Each number is 128 + 24 x the weight over its row's rms, rounded and kept within 0 to 255. Layers, rows and columns count from 0. The size above them is the row's rms in percent of the matrix's.

# layer 8 attention key, 128x128, rms 0.0867, rows 109-127, columns 64-95
size [102 104  97 100  99 106 100  95  98 101  98 100 103 105 101  99 103 106  93]
[[ 95 119 115 146 109 144 107 165 106 150 121 162 103 100 113 145 158 155 136 119 106 120 107 196 125 140 116  99 153 136 103 154]
 [111 159  82 128 114 141  90 121 133 130 114 130 143 129 120 127 164 102 125 119 134 125 105 133 133 141 102 155 163 135 149 107]
 [ 75 132 139 128 106 132 155 152 131 116 129 113  82 119  94 101 123  99 138  99 118 126 200 128 149 121 106  95 124 116 138 123]
 [135 112 173 117 117 106  99 125  94 117 117 154 164 124 101 119 100 144 130 129 120 129 132 101 112 103 167  91 124 117 113 144]
 [106 157 162  70 142 131  95  83 139 152 122  91 138 139 128 129 118 140 148 164 139 108 138 112 145 135 174 116 159 113 115 179]
 [145 181 135 127  89  86 153  98 151 170 138 154 142 112 168 105  90 100 111 129 113 107  82 149  97 141 145 119 150 149 130 136]
 [117 117 127  93 134 110 129 121 146 135 141 138 154 148 113 130 130 114 125 176 162 153 136 145  84 115 159 136 109 150  89 123]
 [ 71 134 122 123  87 134 103 100 128 147 127 168 111 135  92 106  94 111 155 110 114 123 113 122 103 117 153 105 157 149 117 107]
 [123 150 159 165 119 168 118 151  94 140 143  86 141 105 140 148 132 104 109 152 104  91 108 105 126 136 128 107 124 163 127 122]
 [143 139 129 142 133 157 140 130 121 131 132 164 103  92 149 172  96 112 127 125 106 114 100 155 113 146 160 135 128 147 140 158]
 [113 136 108 129 138 143 117 181 101 120 139 151 105 131 170 110 104 121  97 107 135 152 152 136  63 115 112  98  62 125 191 141]
 [140  99  87 116 103 128 116 198 129 152 139 114 129 160 113 129  82 172 118 136 108 135 101 193 109 155  79 143 138 129 146 135]
 [110 122 164 112 128 116 129 158 109  83 130 100 188 138 129 122 115  84 141 131 137  79 174 122 155 112 166 116 100 142  99 146]
 [ 98 110  92 119 156 104 119 128 127 146  86 104 127  73 157 120 128 137 131 158 112 134 132 156 150 130 123 143 130  91 144 156]
 [144 120 119 169 151 140 108 148 167 201 108 121  89 133 113 142 132 148 107 137 141 122 102 140 162  84 131 106 104  87 125 136]
 [157 119 113 137  99 147 103 164 137 100  86 151  96 118 106 144 134 122 124 116 110 132 162 139 174 132 160 128 120 105 126 113]
 [110 121 157 157 118 142 135 141 131 128 150 116 136 110 142 130 162 136 115  83 172 149 138  88  88 146 153 136 141 150 119 155]
 [150 115 146 144 112  71 118 122 126 100 134 112 138 105  87 110 129 147 114 112 144 164  99 137 134 198 136 107 136 141 165 139]
 [136 132 115 138  80 126 137 109 106 119  87 125 162  84 104 138 142  94 148 157 132 141 137 119 144  62 121 106 111 198 118 139]]
# layer 8 attention query, 128x128, rms 0.0863, rows 110-127, columns 64-95
size [ 98  97  97 107 103  95  95  96 101  98 108 104  96  98  99  98 106  99]
[[127 165 143 122 122 133 118 129 117 156 117  89 120 133 182 131 111  99 137 111 147 137 139 166  93 107 154 177 152 136 136 122]
 [112 141 121 130 143 127 142 116 168 109 170 126 149 134 139 164 155 138 122 121 112 112 125 150 161  81 139 112 146 117 132 126]
 [120 107  99 154 115 177 108 150 152 101 161 134 127 130 139 135 150 157 110 123 142 138 147 141 110 145 109  78 109 154 148 171]
 [133 151 112 114  77 112  92  89 109 159 159 165 108  92  97 141 151  93  92 146 124 171 144  80 157 115 158  92 171 106 117 170]
 [190 112 111 175 128 161 135 112 121 165 148 123  83 112 125 155 139 125 129 134 152 162 124  93  89 135 106 122 164 116 115 104]
 [162 159 119  99 153 126 140 115 123 162 110 178 127 119 116 122 134 124 136 123 156 130 128 147 103 134 159 157 147 133 101 131]
 [146 122 139 136 113 135  89 130 138 153 108 139 108 113 132 119 100 134 125 137 112 104 135 111 139 101 120  99 135 100 111 108]
 [ 82 132 116 132 112 135 160 129 148 131 150  90  98 103 133 105 140 125 102 130 129 103 155  90 169  80 138  93  95 156 124 143]
 [131 115 106 127 104 117 127 134 130 143 115 100  98 103 131 143 133 151 104 139 112 133 131  84 114 163 165 105 104 148 123  90]
 [141 116 130 145 113  72 104 144 119  70 132 122 109 118 126 102 124 165 110 100  90 137 136  65 187 107 136 155 118 113 120 119]
 [ 91 133 110  95 119 107 125 185 141 109 110 124 169 169 112 141 105 144 136  88 161 160 129 130 109 119 145 130 163 158 109 130]
 [157 133 164 120 138 166 103 124 110 109 140 108 127 122 168 144 139 102 145  88 116 109 138 117 157 100 131 164 104 110 117 111]
 [ 97 150 104 124 105  73 120 130 102 113 161 141 150  84 173 125 115  92 146 117 131 127 112  92 167 122 153 106 136 118 142 161]
 [156 193 176 133 105 130 151 141 169 132 120 118 117 141  98 121 103 117 141 115  99 117 179 103 117 108 121 110 121 119 161 118]
 [162  88 117 121 145 100  89 159 147  92 130 132 101  98 131 141 105  94 174 118 143 148 111 126 125 123 165 160 148 140 140 156]
 [120 109 141 134 141 135 104 141  96 119 127 108 120 139 109 131 131 127 158 129 137 143 107 121 163 123 160 123 137 161 117 122]
 [103 122 113 158 144 126  99 162 165 144 125 149 170 115 137 110 114  77 192 112 122 113  83 103 102 115 141 143 144  91 108 117]
 [ 83 140 164 131 157 119 105 120 137 145 156 171 146 111 159 155 128 138  72  97 145 119 102 133 138 127 100 111  84 154 149 146]]
# layer 8 attention value, 128x128, rms 0.0697, rows 96-123, columns 64-95
size [106  99 111 100  99  97  90  98  98 103  98 109 101 109  89 109 104 109 101 104  97  93 110  86  99  99 102  97]
[[181 153  91 152 143 188 151 140 149 137 166 141 100 109 116  88 146 120 101 132 156 133  97 142 106 127 117 139  83 131 122 122]
 [194 128 118 143 133 134 162 116 142 153  92 117 186 115 118 140 147 125  78 138 103 146 105 159 110 156 113 105 133 113 126 117]
 [124 103  96 136 144 120 122 117 133 131 105  84 135 130 105 137 124 120  96 137 144 116 107 160 128 104 175 122  84 131 161 100]
 [ 90 122 127 155 130 166 128  95 150 157 102 126 131 118 156 123  98 109 127 144 121  77 147 114 133 101 126 110 146 154 106 149]
 [112 144 136  96 139 125 114 161 122 163 100 143 156 158 170 130 134 131 131 131 150 138 120 120  94 127 111  80 143 152 101 166]
 [128 134 137 112 135 126 126  95 120 108 104 112 152 144 133 154 125 134  97 139 159 101 111 156 141 118 150 125 150 134 141 168]
 [140 112 158 119 169 170 119 162  92 130 137 162 167 116 137 126 137 122 131  96  96 123 167 174 101 150 152 133 137 120 153 108]
 [100 113 136 125 157 132 126  80 149 154 120 112 126 114 132 133 133 106 109 161  75 149 106 152 117 124  94 154  97 130 109 140]
 [141 128 173 184 123 164 112 138 157 116 139 143 108 147 143  93 108 141 118 148 110  93 141 143 131 108 108 170 133 144 143 155]
 [122 131 132 136  88 130 116 128 106 116 105 163 160 122 143  82  99 160 136 109 115 135 129 165  98 111 151 166 146 119 142 117]
 [163 180 119 127 170 150 135 143  90 137 103 124 128 130  92  93 106 142 114 104 145 157 127 106 150 129 135 124 145 125 147 103]
 [ 91 124 187 128 168 140  86  94 129 172 117 162  94 130 136 127 100 139  66 138 156 131 111 125 140 104 105 121 139 138 129 103]
 [195 124 159 148  69 119 149 163 135 165 120 160 121 142 151 149 124 125 121 145 138 126 136 138 110  98 115 140 140 155 139 123]
 [141 145  95 100  91 112 123 155 140 129 138 131  68 143 153 126 133 126 142 190  95 135 119 133 110 125 112 131 118 139 153 113]
 [142 148 108 116 109 180 162 146 140 185 152 126 107 130 141 123 139 135 153 142 132 127 110 109 101 127 132 140 144 139 111 140]
 [ 82 143 138 134 140 130 175 129 147  75 124 124 138 102 127 159 157 146 114 110 154 201 132 123 107 156 180  93 108  91 117  99]
 [124 125 136 146 125 129 139 160 149 163 105  78 160 129  84 124 107 126  98 152 114 126 114 116 188 131 113 121 100 114 137 143]
 [112 121 103 116 112 103 153 114 173 125 125 165 175 122 111 145 152 147 102 147 125 129 142 186 140 165 163 105 107 123 118  93]
 [135 124 191 128  83 124 103 171  97 141 134 128 113 141 130 168  67  88  95 104 109 135 157 135 120 115  98 128 139 100  95 142]
 [167 154 118 156 147 125 119 138 118 144 107  91 116 129 141 129 181 202 112 126 112  84 130 171 159 159 123 138 116 118 104 118]
 [116 149 115 108 122 100 123 129 166 144 161 114 137 121 108 137 141 126  59 137 120 116 147 163 126 163 148 170 105 134 112  94]
 [ 97 102 155 138 118 168 137 141 140 157 145 138 143 146 152 164 123 168 145 124 109 152  65  95 160  86 102 132 127 108 117  98]
 [142 117 111 118 175  89 119 157 100  85 125 134 134  93 161 120 127 103  81 152 129 174 160 176 144 154 122 122 176 140 109 143]
 [152 119 126  99 100  93 146 214 149 132 170 134 172  88 116 111 114 106 198 113 129 117 151 120 127  96 103 122 126 138 121 122]
 [108 130 128  79 136  95 103 102 129 141 125 134 154 143 124 115 167 124 173 154  91 158 120 131 133 115 124 109 112 102 192 117]
 [115 140 131 119 138 116 139  83 129 101 140 129 106 148 132 125 145 109 128 114 118 133 140 166 139 184 172 114 103 149 125 117]
 [129 102  98 120 138 123 173 140  87 129 107 144 152  88 128  84 100 112 119 169 161 126 151 146 147 150 140 134 108 135 123 104]
 [124 137 117 139 115 129 146 104  85 125 149 144 151 131 141 122 106 101 165 132 105  85 130 130 144 110 114 151  98 147 114 146]]
# layer 8 attention output (transposed), 128x128, rms 0.226, rows 96-123, columns 64-95
size [105 103 109  97 101 102  93 105  96 102 104 101 102 108  98 108 102 114 104 106 108  90 104  93 106 109 102  87]
[[140 120 172 104 121  66 108 111 106 108  90 148 177 181 109 145 124 125 118 166 131 156 113 132 186 116 102 137 134 138 111 119]
 [129 104 132 124 106 113 111 139 128 159 141 142 133 131 157 102 111 128 137 130 165 120 142 126 118  99 168 101 115 103 151  68]
 [136 151 104 141 132 129 143 152 136 120 151 139  94 120 152 100 139 144 139 129 109 124 142 100 165 147  92  94 122 113 106 157]
 [157 140 122 163 113 104 138 151 103 104 122 127 166 148 114 132 119 133 120 129 116 143 125 105 117 105 162 142 111 104 126  86]
 [136 148 112 115 142 145 166 109 141 124 113 141  62 118  73 149 144 165 115 122 126 124 147 110 120 137 166 186 109 122 137 117]
 [144 152 105 139 154 124 120 144 110 141 152 133 123  82 132 147  95 130 130  94 155 111 168  98 115 134 143 137 120 137 157  84]
 [ 82 118 168 108 132 164  84 134 102 148 117 116 117 113 127 141 104 130 127 147 139 109 109 110 151 103 124 156 129 118 147 127]
 [150 140 121 130 109  97 132 114 127 118  90 119 115 115 166 128  93 132 135  95 119 141 176 160 141 133 131 141 138 102 126 107]
 [123  75 132 150 123 114 152 119  72 155 154  88 144 174 151 154 117  97 119 136 125 156 128 140 177 128 136 121 117  93  73 119]
 [132 132 160 166 123 146 158 133 119 128 106  52 161 116 118 138 112 110 117 150 141  92 130  88 128 143 152 108 138 174 160 148]
 [128 145 151 121 108  94  96 160 158 148 107 159 123 139 147 133 116 164  97 120 138 126 140 103 130 115 171 126 129 125 164 165]
 [160 133 124 105 144 169 150 151 157 136  91 125 158 146  97 108  87 113 146 143 130 123 126 151 106 157 166  98 150 110 131 103]
 [113 115 134 153 132 137 157  93 126 102 152 174 158 176 110 177 133 159 145 138 120 159 145 126 136 118  92 144 121 107 125 138]
 [135 124 129 114 128 162 126 109 173 138 140 151 118 115  95 105 141 132 107 109 112 165 151 178 118 149 111 120 125 141 109 113]
 [169 126 151 145 110  76 127 124 136  97 111 151 143 120 113 162 158 122 111 103 113 125 138 140 160 117  81 134 127 143 165 156]
 [100 125 137  99 140  93 107 128 113 148  99 147 112  47 151 118 122 136 168 166 154 127 146 138  81 124 149 177 160  73 125 130]
 [165 134 123 146  92 137  81 145 165 119 120 110 167 182 139 119 127 146 157 104 111 125 165 172 100 106 140 162 146 154  88 114]
 [124 137 140 138 142 151 125 162  99 136 120  84 110 134 156 111 135 114 152 117 109  87 107 146  90 110  95 124 145 109 123 142]
 [116  97 126 134 122 148 123 143 144 114 101 128 135 151 151 128 125 121 143 151 116 153 131 142 176 150 134 112 148 142 123 113]
 [ 74 109 144 108  93 137 145 145 114 126  98 151 157 141 145 113  89 103 109 134  93 123 110  75 124 163 122 143 123 148 136 125]
 [158 111 159 120 106 142 131 125 142  96 123 143 113 134 128 106  94 101 158 162  75 172  99 126 118 123 119 126 124 145 152  67]
 [160 132 120 145 106  81 114 121 126 151 128 142 133 108 156  89 110 113 126 129 142 115 125 166 118 142 140 110 143 124  79 122]
 [134 131 117 147 100 176  92 145 147 134 117 153  96  38 105 187 118 151 130 149 119 123 132 132 162 128 151 125  88 122 103  93]
 [119 136 149 151  94 141 130  67 116 150 125 143 130 132 103 105 178 136 107 121 129 132 125 137 126 158  96 116 134 145 122 131]
 [122 112 152 180 136 132 123 109  93 139 141 105 128 137 156 132 101 136 137 144 108 111 166 136 113 132 140 154 120 137  71 160]
 [120 143 118 182 122 170 148 168 107 163 113 137 124 126 109 139  94 143 151 118 118 126 104 123 139 123 105  48 133 129 128 155]
 [173 172 157 119  97 105 115 104 156 105 117 105 141 131 122 129 136 138 140 112 130 150 106 121 128  76 103  99 189 110 109 112]
 [145 121 138 129  85 125 112 114 115 153 135 105 104 130 130 114 179 135 123 118 112 192 134 131 123 158 167 155 114 162 141  90]]